Weights of a small transformer language model: vocabulary 1024.
Each number is 128 + 32 x the weight over the matrix's rms, rounded and kept within 0 to 255. Layers, rows and columns count from 0. Numbers have three digits each.

# o: layer 13 attention output (transposed), 96x96, rms 0.388, rows 82-95, columns 0-95
# v: layer 13 attention value, 96x96, rms 0.226, rows 83-95, columns 0-95
# gate: layer 13 MLP gate, 192x96, rms 0.137, rows 0-36, columns 0-95
# up: layer 13 MLP up, 192x96, rms 0.145, rows 0-36, columns 0-95
# down: layer 13 MLP down (transposed), 192x96, rms 0.172, rows 0-36, columns 0-95
o82:108127093147108055165114153164130108073121180137131115107167091088113108137150125124116110117057108138123167197139138074117114123088145145145139091101149164164097163114126096120101157131111092102140132127143086133158110157191150145098131045116121149127132078144180190206148118133124108118
v83:126151110117120180184119112138130091175103179136159164098096136120112142086131126136121093104149203096142146139140076131124158162140114082126100141117139142207117136121095114127131166099130154145147129113200150143113086169093102165171081150130158137160115212124036140107160112144129133093
o83:066123193162152109109141100092124119139113119092087089126188159136146124168112165126142108151084110134151107121109112152042132128157155125029210121109115115129099091100108127132130144089118158097148124128120136133111053132113122121087170074153133117150162119117132096132104157096078136126
v84:109212122168137082137148161192125108165110107139100125136154128183121100074110140103117190082170128073117101111108152146151092178109102068146151182147120131141168137159147114098132084128140131164116103047146105090109150158138142070099151149139109154119110178145176116110146132176157116112
o84:097105127084116146109133124139117132118092206147112173061110119053124074105133142126148085135125169122182085147085124120069186136152059139114058190152118106152097138105074155127121118157169120098121141137136151140143126132168120129095123131109055108116036123168129100112133142122083106122
v85:161109192106100103124114131196138107158117113123131145113113079142135131144114134132111088149116142137111094114142174068115117116142130135110090052121084085095129140138142107110159165130110089115093118133091132148159127145154158136113146133075105123144127110091098128220124161077010115103
o85:146139124164096151160110123066096134174106100145173098143125157107156171129101143128126178119130106064155155071130062187144211154133186089151104061157142148183126123146157122125144170115120193095125147111142137110110169149101127097113116140170138126141137101119129141101137124093169096150
v86:133097132139107112097087168150152139121134159119145123179156184110177075084111057105128059121137093130129128121140189099119138149185146151163100128129141122100134092137169146135119147140124126114171178131173134094112150090123154076166140139124090222141123160151103103134161149143100153087
o86:178137106154146193173128130125135083162136132149175153075138134140135099168129142100080160168122137146102075139096119077140143177154152179127139084123110107143099143129112133156135147107091152087072104150145169108093113107175143120096116140070110089093130136121127141079123148138115108096
v87:127122151103162092111144202138152129139123146114086119147160095176082097079134111112124112110112023160160158108180149157127199078121156148162138162079106102072165094068087127102149057099096143137113123110124148102162124132147167112137110126110141086136128090105039113120107132121111076114
o87:108095095177140110143146146143183138133159113131124123117168130117146162060150093111043121144127141115061155109134111072112139087114148110172166087147139113131168119118173177157149140111162135153121107108092153161111138061164099121104118170179118095126121132080153131102119104184097138157
v88:076051126129115138171152144102155204138134153097148158100078152083122107084124145124130117080139108152131145128126100106177088189115120155118165107187167087109111107160114168124134118147128084169144146174126135117116112121155080101191079162129141096106175136118131089100100115119094141095
o88:136101073115164141121136116087158109161128113168155115119165113162143112125165095146086132112114129119098171151117137124122113082126170151112160132125092167175197139161129123125169145136149113116086214118165127099143031076124160161161090112098121118092072123176087117132154130154137131123
v89:125072202203147147162136164082125126135130079112164193104109165117145156098168117154089159133162120184158143144181100163175119079162162102132089146132116112187093117076074162154128122185071169119123099176147130119074048125129125175110137158139141136117152101150121120109079091131154148100
o89:140122095127120144107136126062145122143093148096060099232127136194116145084106131151099080133093123119113123195123113109141159106133174086112178113075128092138127123124166152146159127165187150128119106132088155133132082095094115166151142125087120119119139155095156104154182122121125131148
v90:115148148197091138072116126103110116182069097080052149150146102138100138151165131139131104139176157136123071120138046132109143152150163098135088129108132116134118168121106123140151099215094117113146130134149131149181132086128106101103135139188169130152108141187136105126117126131092133144
o90:162174160078136082172190157103120183111144140122144122131181135156088157140104100101171124115113096068199164207112154160157172106165119130161141119086126082123084123128095124145113131146151096129121053142165149186108102155072165112126085161134091066106161157089138115148122166123144113124
v91:083183144049147114126114123127106124168155129123110108200126137145126081082111080153123115126110155135135129114127137111118116119123085180103119157154083176098102093113159150113126148133089161162095127146174145104176149101117130150113122124114113125173144114105127162159126136105087107077
o91:121137140153122182139142100137168101081106138103179135143129060108125119137148142121126129147138116110104158164158132079100167125152184130170128108109140151134142132156154140176113105064069135090139121113129137136080185118119112117178175169154101136123136137152153156123148140069089128125
v92:120215162112096168176123059139108142168162159139026087126117118148125149124094167112079138112112144148173116123148158169103154095131124134116137151169085068120107143201104134133081112162168123151111134130154140111101103134147113093157124089108140162166136127122115221093110121106176066138
o92:147128139144085158148125099142121107107119132117116125106119079071143088112138128168102115103129126051084151172151099140097140105137086105099144164100150140066097173121130220165112112138062074108168118141102132150136104141131149134081141126180111170114101126107115142190121099122132163115
v93:145112080112141128118135136137145121149112174120167126189120105242156161136098138085160123113088148144146166090144146130146148069169161170139139106108089127091151079103104106109131152130086130177123103104107123167124119139167143111111117129117045118181139115140120126151155144147113135104
o93:116108148148142150121172112125115133165109086141155136084171170150141091117121141128104116118157146080110086140145124106127157103150158107162106127149147170140112125140154101136163089168131161095168048121118124157104106182159096154127190223115153097115163119097133083116129117146140109149
v94:101089105116112196150140152128120115146128099118107134134136166087172115122061119108124136130145167123135105104197104154085113122103106174112164141074148123177125137129083131114171128139151112159105092150116156166116116136143114082141148124076131070159058120097133120195107065146135132153
o94:139135141117156135123150176117145129119159162085120058118112136174119136121172113149114135103147116116200164158087165125151103133162105076166150143144133181088116076110129184182131099134115153122128160127098132149122104186150117179030130101122073165182135090090100156113114149115138127189
v95:141173123139085111038139162131130099174179088126141121177132125163088125106124097094136140086166141114125133121074191110125177068086156084126169145125127141129136185116080100097118112150128096130186159064081152124090111195123140154076196140082122063111126108156132091101117139102117138142
o95:175090149120098084105140162141121135065070134132068178104156163139082149098159109150123133129101125081129054114164106114095108137171098082184014140173162103173124165098102140145120147166146135122078095128097129132172204084148161117136134105162037133151000147126115129100134130164157090113
gate0:108121088050129125139138109116156110163176106130111124157103140190181190111107118181080161096159172143170146108077120181173113152084162183114099087172142101130094164158118146154148149150133149114108123131107104122115186085176154084081056146138100133146096077172133136134117158133106080128
up0:109196174117082112151122118175125122092117100169080092155136113116138139120157095107173127105134080078130136168163155099138194102162071159081164158064163124157130170103120155126109165163149132095127154176171109149122122062114141182185134178118133105118143123093217134149080128124133137102
down0:155115119146110132151070128143174167197102106096104168127068158104103085122158136145122148133113117155176120127111179183098178134109113135138103107124182129127167147117096087127085092144172098124156134123200171102133104120142163129104103090144151081166165077168094190123095164047119094172
gate1:136132127146106160183127104125168105150124122188139171165119165140186078127128110153116079105177169117144150162102122158130177073161073119130124155118063124199120111153105109103128173190161129105164096133174121116087134077158076140131128118147119171169125086151188187095123183084214128117
up1:144129128082186092163101140132125104152107152102135131131082146127117093098042157131120155100104065114131113115149092088187136141214189104143187152075128108119157179118139167094143169110168150146149143174151099176090075125170100130136158144125168133100088143178162048118153121135157172072
down1:168126065151149150127157082179120084130131113133100139141103150175091113132147113131130139158102071137158110084167090139184154168110145130072103163085109158102083098141195153128180130142162124088127158128129146098114119112118148174127138096114105129140082076118142026074119185122072093113
gate2:156136106161096094155117077140103098047138138167120171110096124126142153105132180112194123134123158152149124137133157156142101117135138128151139156124230090142135185094128119107121122173114115113121156101105099118137130127075130137073099080170133160162117173139101101109170088136156079136
up2:109136160140113125097169111149083095129137135128128172092147148110123203116128125084143101146152161149096112139098074114085142193133108128095094177089172063139127160129092149147112107141111126154148146147123109151119124117124173073098169132119090118115108131098142182092089181096130064119
down2:172123113104139123104117162181146142188126159134129033189093133143125136156083113078156099078139066062130138102103161124166099113123115072091140128134097114067105150117167185180163106097096139123108132089151136092117121144093122107133128117129104083162161079108116130176089129122114167101
gate3:128119125120131134177186124116155122191052129147079145123073159074107117114144093116195154185110169067138088097122154135139149080149113092137146153116079121195115145152189151098139158104044121130084151107167102155149136110101109125143126155225112137140041175167163153152150134105153063120
up3:154126119100083120118128112097163139106139128096129126150140132138146080204137195141132112107142098085065127100090133139157154092135107105235129099145163111088160095103172128148044235147108181127094093152075117133088088171110051123134121117150149127055130121168151156091103129141154112169
down3:116221086135139107076107133132099105079165116193085099125128109124108155142192156067092088184120108131143169131055111112176189105133117123053167171169126130101105127137141105141099151135151149135142144078075099116076154155148149132127136100093131129112107052107075119151128192154126137153
gate4:117074152152093171133147117136140122108080075145109182182075142132155154085179220111102141120131115104149092130073127114115131177107137092108162165081134092143106136162166155125122129156105105188112100138151095232198125088115189133121158126149123086146109122090080134125124099143119103108
up4:110112161126137150101097165151117102120117113070091167125179074155095158114134128122143149132116160095123191077197149128171150112154174148103135128150106115141122139155127092140120187108125126159192157126106112186108123132103120155104159165113118150126097159142151110090097031080184147147
down4:106096072150113102108146132159158132167166148147135052121126128076070121108187167128165107130128121130136182118113116142113166159154110142137190103103112144091138111174081126064122126177151109087085137152138113130078135099109143113114179129141072101129154090131214148140095162145092109087
gate5:089123110162117139140133148089095144136185130142178121157129136097147065132197112208127120071140199066151147127162132126107117113107100172062102159166124186165112175120206129157194100154099158138151124135164140168116160069189096105116124072167136129168116144147096148147081124123134146130
up5:079109152154098125091113230136090151155145167136130123109087140190138081150176124113156130132145145165113137139139109140071160146143083117127115099172092197107161135176102124127133083080138123191141129073060114136150139115138164083108149115108157139155067059097142125132130172152139117146
down5:166180209114133082164144096172096158105132153105173106079136079156109143176132110083143173162094082134118089153125160149092155127135131105117121140134163119168062108072143063187189087122148152146134090151060113158119098180110135084110111145118123080137144096123129123110131117129067192085
gate6:166132147175138181122101148135127112136156169116116107119090168106131120085127149122129111153123129071092169127102112136130074154156133157148118103166128127063162129160061141163122125107101136144202097118108125079114079077090180158104137091131095138123207110170086118115139164163144098159
up6:100096107131171077091130122155147161129092088168116092107084164094116161153112112106140118176126075138123129101119121135136126142150138060141121096116103135155101095112116122098083153129121100175174139088102130129203158148144093157115125160144102123117100091136085120153157086118110100124
down6:164171109189149125162124154166110116124110129141115133120155078100135106122169122166121133125147162122168147128167156089186071127141108118130150097165152112101104164148107133102153199112153141126127209143116091148086148138109113103118097043102155154127164115124152177102101121164159110129
gate7:092130217143151158162109162105090182125156088079134076114148140111122155153097096140108132123090137124094113159072116130099109182124098137190195114105135093127099171126128129141106135092115147156080098110115093153112161125170154177119066129161093175104200132091118101130168115115134120137
up7:122106153086119082129128179176120167150150130108162145125061179176122060134184157162162129123151111200107126145128157136143143126148118164103120135109046085132057099205106142110115108085119150120082163129132136073115168141133089155105113160130150161107070122147111096094113126144106093159
down7:134109124120164140037131121093167071113114113111129165105155122134113094100149096095120096112096098116169154164159163212103157175161129161105073139175149113145080141140100190160078173131074125117137110125165132187150155155172140123164118124192132106121155152092148119138189139111055150154
gate8:159150130100120198186176139135158154139103160082144212204133074155154129111162176064117106149128139164135189130136125136121126088118138126146060128115142098212101161126155096122101118143123133132135143126146044109077143121044116123146182103109148146150091120114120143099104149142137164101
up8:135145146189127125150063197143110157100146090130178169135167119142125089108125127136183019112161152152106111114117149128118190126109182063148060130150120123098162106089097125125087122134079136133090111107135120118034110108117087114121122152119157178130114138092131154097127186121112129117
down8:095138166122138091119124165092119109114141078073087137147132066097120074106095118146168079154154138133123101208168113119129066143191064104135163139140125169109087179112066183139132093082168118166060109153142177159191109112100153176157122083117120087150105145149146082113120152110154147141
gate9:148098115106114141139142147085102144203127105126138059124129161159109129170160132194113197132144185124116131086148123173128147159132135133104100141082123118094127117069069137208116173178087103137125205148163150166167155127169149110094143104125089123121135070087146186118184099145150144094
up9:113095136115122158120185149164135118137071114093170101067157074137169129127131128070133115137139137092157153099112127118123125167091157100176194117176140128171104188212147134130050141149153095130102046055067106112134105125118133133163086116136175159127062113174156127120076151066118187121
down9:145174120121157145126084092208078108142139137159082050090142162159127144117122169139088159056080177162087105126127146054143118157107098109116134096118175123130151131143104102150163142156104094142118189102202064141127103175109193164080105095085108096175143085157158107114117129154099120168
gate10:119119172130119108113134163133127090122155157115073155138129207125127189141127103175155097129099085138086119129085088101131082150103132169093124143115114066110123137106122104188149066127131116118116154112191147145173101151137147131083146117208179131145085195100112141130135145144069159142
up10:126075093089162172138119119083128135095157092198127120144112121154099143149198108123146135120182047133104109116076122137173153149113149204154183100137091127123161097116157120083135162089082158058167094139130135161112121102113092119037076108149137107113149155097120081134101121134115140196
down10:181151071167096124110113136119117171107119138126138168138088113096145158135142182133152114152106098132141102088171141101179090127126191165237122124106077127127147138113116101095148156192148112148123113119142098157131175169136125146083128169095130112195136134117159132145129207088157075107
gate11:157109101102101183070123109134069120181104146212096187129101154175091087101130134113120176143159095134152124143143151124130111189167119143114133084152059078120102112116192082071098080195143139156143145111182170127167125070141136113138127072139111069110156136084172140123132125111147108086
up11:180132161136130137178111162063150123217101097159084139110150184143134110079128060079088145166079046084122072147179111102117105138096105075133133168144154127150104105104128121110140152110174200149196105119143143144164176061153090152116139139162145145136108119144176179105145115197142184148
down11:189123169124142177116109146146134141131196156155153141134094134135099105099129085141177139171047143103121090133164120162149110138129201150092152113109184148121177108138143109116170139160103105143132130122161078119168146123121106084109168173156148101112036085095132071135200145118139047058
gate12:093171121129077159201120106109163142152074140162072127135130104176154102151142140104096143128158110173103143131131119081153141084155175150103160106079094135128104166120122145168128168150075165098077111090168186163198127164171123176158147132132185130195137090150193113162106119104135093081
up12:056118146109099088128146103087156173126097105124146099089143146101153128093128089144110181142128128088133167166089188132108111125126079126122097113117114117120097145116140167123124135137212171170105124116116174153089140125158131152174123082112137080099137149088115192192188089116074142145
down12:139120157153148158123115085099093131097153095125127118120091088151159110131110169154168132164161105158117138119155147143063070127197077116122128148144175085120159127179117074083163125115115107123093132083155133145059155165162145154110095027113130087112121089102129099102086128095111141163
gate13:155054174155165116161140139133164185096060128162108100175139219155123156128157128132166107145114134139170095068119118176135108107123142173118121150147123104121139161198184152112045168087167107128106135143161127179152098064130092122171138133125168127084119124123122131136129158156110090120
up13:148156159113184127075137117155114114152152143175150154195153084150120118113132119095139135079063080117122129094128154155138112144086143150105117121152155117130111155161114162134161200080095096128128085116145199151090108110145127138157083040139114192117158098117117132106191093159095132126
down13:114162156153160091110194177088154119160112068131142111124124093145119131117097099201176085183144083088132084150058116089167119100112104129128143093168134093116119166125102085126076062124090079095138140071104105095137070177129142126071129106177118127122146099111134151161119111117091149090
gate14:178099149099121075158142106145146119209113123149163133118145160153238144128098120180097110122110134162184131127151145121140170108112112142116107186122187102117144091133130194114182097137179159178150183104141162138122128177159116121158113140126151241096078101148080094076140120123123050082
up14:191172148103131156153114116146091046193140078112121111167159170078137148173119130156123155131130128128148143131133175066134125068057092116159147112133126126141130111135138185155124146100071112132162074131101139141117114167098131112119101190099123220227135155170109131081142172117137154119
down14:143090134149044098169107139126082114068115080135128178147133164147134121191148145056097129131133134106165149024076134060113128078101145118139134131097141109160082170128100154134179171126086142123121139198145155134104136126165201118163136122153171107097066112154109161175144098116067123127
gate15:180140123127136128153107137114106179183115113127150170070106116122146177128126138099151133130112099100163159104171111172163094152133183107137144142126102164148165202097106182176166167149155109126144138081060139106115142092044150173101127108117127091188122110141174190171117087134096107097
up15:136134199066182136194065115117092170139132116082180128102095158091130134148111157198147081113115097131123122142110099147136146138117064114166052114112133090137142119139107145122154079119074078158083149103146124131096151178135085196134094131117127191151108105140173111133202149096151220100
down15:151129141039181126131116112170118120134080106109120045151153126117144179106135098132132131161145146102127173137150057143121148090184100146120160125123168088127196151189121146142089115192057104155185126186139062140178112077169146107122160169090144108123098124147076153141120134156102100075
gate16:155190102128116181112148108133216184173099123098130168118127137159052151166078114110149135155146144072105132143138192144102099065071166104112128132170145096086113125122172148139141105075123195128089099090063082110131181082136092133164151096165109151133142118183151124132145109138139136121
up16:071107124136113098119120181083105081174139079170071171139130138084151144123117151172116121099116111156169109058151119129145136158164102158144170119046110157125129150133117121121138110151073172139178147152121146140123071142137171109134111161121156164152121123116091121150152136159129118154
down16:118149089143194113151128079189138101105182158157099133141091074101139116146128127141120143177125148091137139160110129136137123064181168103138138158224128126137139161123149102087144109092230162090113153094146085163156139137167125072138118121151139069123119162124117087172122074156135109099
gate17:103044153148102136144105136082131177110131105179182155112092089116099165129117170184121148122122150118180172098108081150097125116140151153140132126157066133122118082117156145121153139091134141131075111147064132175165165137181154104068127115129128137171116137118094079084169137152135113058
up17:146134093114125133151139159132116158067127153117093112124137105118077121148158116167180157180043175120113085122130080112199161131143101144089116182178115065086173153151073150136100106114119121155116146137129147112103165133086133162140106119090101071079159136109156066096149126177132117124
down17:126134108089102103087106092134086108184125099135096114066120125148173079144157193081092149170163173127122117149138154133137138171139128169116079076125084053147106155142158090103112072125113174114131066166144125136157145195131096117089118149136097127117108125126101095115129127148111089158
gate18:147118067173090173098134150111189137133115116068061137129088122155188102119101157116135120168153167159099131163103103099172078108149103104090122117076089189124174163139138108124182128155137146114114102159152128119109120154067113124095140088041121169155121172144105106148122136138139120149
up18:142157140105112075162145099138071156203094079162111179136130190143113106111162097104112121111112132123164117167152114170176140135107128167147135081137106098148180116086122090141098121152106089118151072158131072085144155164129101120183149148155130131132133139151121120123131061134140197152
down18:105062099162160225127118117154143119111134123125153087097147120195124098133093108182105143148134127125128129197156138081151105121145116142135152139054192156158078092134130102146132130113141137131089127142091198112167102130138121153162187082102143090134137149128074099117139116147047140117
gate19:184076170158115118104130130108136110121106109083151131091086160125122096176131173048119083149107122157057143120113116138095143106172159137049163160118157110140122089073094146130185130111143134164183174120156161110169111165074150135121110072176097105121151128148119135141078110155129163153
up19:102159084162125158082175144191170138115149141101118165131146112097141182046162118104169130095114081142164145108133145132160183126135121081180111114130045119140117093104134102151110152167125146129118130125123062106069149083117063113113128148156135157126097089145145169134135128139202112103
down19:075114100153144115134130098116110119151147102197137056137164100076187155139087140143151056170119099138154153091156148111153086132177130112169153122179102125153134134123148126128088130157126196085092196120135130119112093148064146109139119177120127140206120072175110123113153166129123108123
gate20:123150133144166158083170130136140128183143127115162162082130137113130183111096213140196092115125107160133132138096075115117084136090145105112133137108130151076115081130097130135085117130134112149113120173145144098117121105160142156107142121122173142071119144078107163164152082142108144125
up20:113120137127109150201116077156113113175153165134108112124112145128101120136167160137152105128107129144123147108113148123170126133071168129177130087121081114145131168145102132175156111122137157146162162115155142128122100120110147081150127134121189169149177127104099094177155088078102123183
down20:111159134094165128051141125106164111120145061164188125113131101141103128092087112093108128138137115152157126113169099108104112109139104155179112126137131134143109079125123076133120081136190127144149153159104114117139188124178127139123131116094108092151139172109110112148114134134134135118
gate21:125181231085106151110130090146141141154124111109138166150131143166149186170125087131147151060107110135122164120081196126182136146153102139106146114173117130133173175154105127113126148115128150184138127147080110129063168109075122138118097121109141150126101124165160132176053130124116153202
up21:091086153196145067143147099123081167121134160178115130153189145138106172090170063113131132063119104117152095143128100060145115090140109117127088146079117124075137111067091077100142127185122096138173115111132155131126122117131067113110041175145175114169074085131141151105148109101044154079
down21:155197195149166099178152134137158114119081112143138153105101201115174119189145084137157176154122116076092071083155100175128129121233121140100152157141132090123191131118117099032152098132157118142151201109108096135120121099092135099127115120111108202123125143132107124181160133119099123155
gate22:107137157157077162084106159092090166120166094080109118075128145137116094142136130146117099121127152163075121092131110085145150147145146090161093146033156096148112082187170191152147065084103114121082136098053159148130105165080128131123085112160118145174180117114104162107147108153119152163
up22:140156078125117140110110068125116076068096173160117173109177032155091163128094107161167116110089053083132087143182119176134119156157082087113120094121107128197144127156134127098140167116215143125161130094084138122150123174086135073109095073075177112088152175127160128140081116085103123072
down22:167075139125127098120184200125118070110130129085174113114122110107158106079050162091146186108162177136134149163158168158105165103169111127121117156094161121106121159117058083155130057124158108137108151086087146148083037117128132128097141122122170137092209105136126135079135092103103146127
gate23:103090141138096128107100156133194093155117125128208099145157131123143098116086130153105180109080076118150131125130086117158149110116094141120082100072154127162108136131151146131129099106085149127185161126148161100139123110094149150139112067162153155114165124187106155136113172038155058200
up23:069108153129157137085124157107115132101096164170154135129107123124177118129120144107123146099103136068110102112096122164140176084158133121134088174094163186154057195129153071109109176125129195115130069162133132145159130157134162147097204124113150116148150097128141137126106135077104136171
down23:151126168191042111129078182140126178122114106111131108161189098151123113107134123137094120158121101152122134122132141136173154141160206136137094108164153133125193117096122110155107135139158173068118128138143080118111123089158132095114154094158133154121113188207087173154103133157151156144
gate24:197151121133155152089080145143155150193103167147139187156104127093149159061132109154140102126102137168150093139119130121102145134059098123131111139155144082145152176089169134121155107106061107139181151136135201135189236171122087126119105166082147218147095096088136162144146103118130125083
up24:093218119115180207117119102164116115220157159156139213127163119125169166101084126125124106184145168174147111147063089129135147156149089169142158073102102147136132119113183138110136122155217110153203120175139165089077136141182153138125112141174126115143046129122175133113061103163115119085
down24:097129077082119181150113116117097100195188079130160088146201142131172087195169170127145165130087076123147114150130100110102144073111132196169057125075117108100094088086111169112185147165066120116167131152138070209101167170133130156140097148112135152085133189098097164076157152120150082090
gate25:154119085107111097209137109164144114157084099104126162094105078112119094120122117152125113135112086115105138159128098141131144160100089158128217149076110105063100171089104145113117117136133111212150138095152156122127214125101122148107146132130096120113128140149139148117089114178050083137
up25:123108143182137150087096150104136152132167146122117078092125108127097133177105134113108110075173151158156121107120075117115125099153161148084166155099164131141132149139116118123075207098163100169126110109173151112129066100145087055146132179132065109087186096172112146146174090123106150083
down25:111137128098198216118081147178084104161160175119134060177114123167079124173082102147140157079091170149143126125153202151162080123102157138158064100110163179124114105121151109160131156123168040162109138124105109166153099102137121146088169113173187131131209132116092104103151112191153078107
gate26:186145108127109111117115128194120166129179110067154125132113105143073165062205133133126091144131115141136162163105142126121126122119150079120153126129128144113156194140098169145152118130103139096168112120104134083139138147059155115110064117212155086096136182090104121124090163150106129137
up26:160161143117161188171116127133121145105121103130104077127117094111125167174147139179179147122135132102156108128122121170098139117166145072207139109143186170139107163141115119150160113121107212102170128136168105159076114163167175097125184150175112134104137172168132126089091149138131137120
down26:106100091131177107055133152170129135203123086111103138100135110103081149147122122056149120135119097146156088107117104136120116128144063147125136169150121090090120117145094165139112125064122121102122154145139103165128143106097147193096102075144150112159161156100138112108126072139091175128
gate27:070111141108110080133193112124127090123142122128140170110125150099162130092107114139116167112152122145070164124129044133139170121138143115127173168141109127096092130101177147124075118110051124172115171116161141099171187152136161070164079160197120165136145144133175137168125102133157107147
up27:102137094072175104141069139154115133099127190160118090156141234138142162113141118119135114107064114104105089192114101209165141144130116134127074116110131077111098085079133144100171133154183148128146112158092169107118158132122132156090111136115108140159082133167089074097166075149150146103
down27:126157182184137119121149068111104134186092078091111135058108130117117178167109090131153162096147148136135118138135134181085111151135163111155146115145177090174149192189086150105103098067138090134100086119146155118164171127139177099092052131141138089146160155133180253113115153152129110092
gate28:114125117146133133082144144147159140120140109142152126094134197143104073158097140130200144115142109152095123132128154135107202099117156164083101091117192130098198158016211107106120110135111063135142185129147115123135103170136148114076126185125180169140106135105109103075120096178120116089
up28:116130097154127175132162188099091105177164143177110163143118043156067121116097099085157148184113120099160131076137141129147123133125133098144222050092110136143106075175097109152121116120169138131098132125061125121156071123136094113184135119135149189143081124135149107157160115114127116120
down28:139125108164141117082144080202128217129091086083078105143132156120156164147114077119117169126108149091096112148182109134159147153126102138099056164078089143102212168110132097140099149095105064113193122169124184145110108105117128131089144125128131116150156130133088181075172137116160099101
gate29:143129140098118107217085192159146123138102156131143125165112134131141085113128154230120100187110103087138090135152152175189080185177118170115142153123149084165095119167148116131144083156116143133114110169091120118084114175127123135125126094139174152099133069128089134062075170137137127119
up29:093138158105105066143068043094132179100152114129166149114050094137113125150113124199133117107163125115137131129169151174179084128114168136099165101161163131094116095125191126133127178103121097145136102129135110122078127110205151092088135101156115121204108107156124158139102156079120127115
down29:168151187165119107121190079121119107103122114093103132184156093115107141161150123147119126169130144123115114122147113100135063145199050150089149077108127161124077144152083095200148107140077129133089120124139178206084097140158181119087101167134103177196102093123130129134177093144182133166
gate30:117128151151098125116091131138159115110139119069095153156154136127091128064132135141133110070073140129167117160160163049149126137120137126224115098103149122133087164145131129102174116175125113167181124110101101124132125107066163144100133160104169074027134148151078145138070120159154132069
up30:098154119117121056155161078100068121159140137178078123162162118115151136120138168125113111137102139087172125149114139123133134076194127069181157134076109110093142131182120123134117086107067119137196167144130155162116063113172170075100143083147112081145112124049184136113146134227105112143
down30:175180156181187145185089108107078079106178113124109092123155129091117131121136103085052192140097076128091067142098070102127113145119043050205125073118115139116144137155090133149110105116133101133116118107144107157077148132120149171074132144132173132103113104148129107140137155151107100147
gate31:141157102131123133153059123114169124094185205125135112077155201059095186116122126092146148119106135169179136108129152110103135147164130095143094121105116123118128126106124121121107090142090161138116153065136184127088140119090158133034089110125125157190135157171155107126118137144135128087
up31:119134078186148082172146110133194159109123164093130147092208138131150166134136140066123216085086139201160155135102097175111079116192161150120114135105147144148099099122145091089110135116148156136132145143163172148137131132132165169081056130097160125157109088136199112146093139124150124108
down31:105141118139113157044172118165132169108143150085093074145113125135149089146179184140067125149132124063109159141137126104112097095106104095121105154125178174114147093107130138147093174119084100075131116080157157072141169158155164122179171188167100127086189154127179127108124073132098105105
gate32:126160154114112174168169152158091120131149113156129151100147091164076113079107115124102124167168172138155138127173056156166147089176131117201135158116109135183096151077131171154127088106156114160087156126143129144070105140111114093040165178091107188170161115130096170121081179131097150105
up32:109135124110039071211129152137179156084106173155106112140173109190148075036127196127148114110118144110114117126096143177106150122123081112086107096105054132129075188093143072087150101147128150090106189151116164147127108186152154122102163133134112115071120074114105193117108073124070110161
down32:125175177121140097160171144132162119102172116112121134196052113147136120180122129086094124141177168146124192170128116158162107121130131151112140122115130236182130155090178118124124180118173127078091105149131180140131097073087115156107185145138145140145098173169144194074144145113093152094
gate33:140115099108076133147090099125101140124159161144143128083124150167115187143125178101146151106132073116127152143171150097175081107147162150125107041064151115112137142137102123119103113118147190043142097098172135116074126114078157097118110094133100158133144150117150113130080166102024069156
up33:116055121096117122146115110084083196164155158132080124116158169089154156136102120082183130144118161104152134134166065116109109114165102159179123102079155178144097111116138080125116127146100173099139133137129137125099072074141156094150179135239098150062157115128152135128193158121123109125
down33:183161126144079135089155136136001146170119154160087083130105111146133156084102178103128173071148087117130111168079175085138089105121091149052130115069139110110146082088114149157131097126149113070105109140158153176148143191171118104136074102121150065176116113142145086121131198156129120105
gate34:117164109136112112143116101088141137113109136103171131145130179097138169106143166158151143105149106178162164056089165151144136143121147113167066136081079103120097093099151114143030092140181147139170152123083149120114123096108125133114160115136147086178123046151151131143138192135125185089
up34:095168125083069094156083158168108147113066164164193118142139149110094138107115136087140103142083128114103104117127110155132179146128120124105130132119114164113126165105142041103104153094156148098206144065112137160153126143143052075049175080118172171168115131070043121113116127077107176090
down34:198107178074101154113145122107073074177112083145074150119094097153136093139098116126176088150173131092086135108157087130131081125114149159117130096120145110154137143106140151091093132120064091145057175134134106152122065177110140125165163123154141138132120164084088122145142154093136084188
gate35:126148114099142040089099141089162143141147176120073208083133121087124096122153168151126179131134079117089136139116123171134134084172093136097184184159131088143171121147163138168198170133140174111134102127142130119112139127103109107111138102160114159139115172071169120134176164073128140116
up35:150117176096125102144111056173198162118150144149134145175121113146139070120127132124101100130138149133118151109167150155142145153100119187101151143111142165114168109140211201147144053143135140089049156078122138150182104115067144182144115116129111103151076118094131129102105122179160178223
down35:110104153172134136113166131109141125098156108075139132101129133131124142193121163103182076122147120142162101068127140136164097117125172060137120133125096193154111132188029098095074096113130083126162132150139141096136122147150099147075130128108137058155216135148114089147122160097130106061
gate36:148118074174112194110159174154120142111142171126146156098167137163047216124081128140125121138161111092128179066156105137128174084094147123104114085083158187132107126107177129088101134151169127104127107109150083129143093139101105129129130151086082142120120064112137143143118146112130107152
up36:085156150096173134118097160191127104117131089117121101149142090134124141101109136137166135062110192162130148171088099173108124151131171161137160142145086107133111116116120115124139166131084145121121095083154091169101089132073096101152178090147162136146107087161157110148123132165139087134
down36:130127186119108122116118193108127184137141163144117114166062155149115132115117120172117135078120104125130112128175131144135105080095126126099071142104127156141133170180190179076161115136140157128111152128143093118112080118143108112098131146089082178127099138109133098092126091124172138123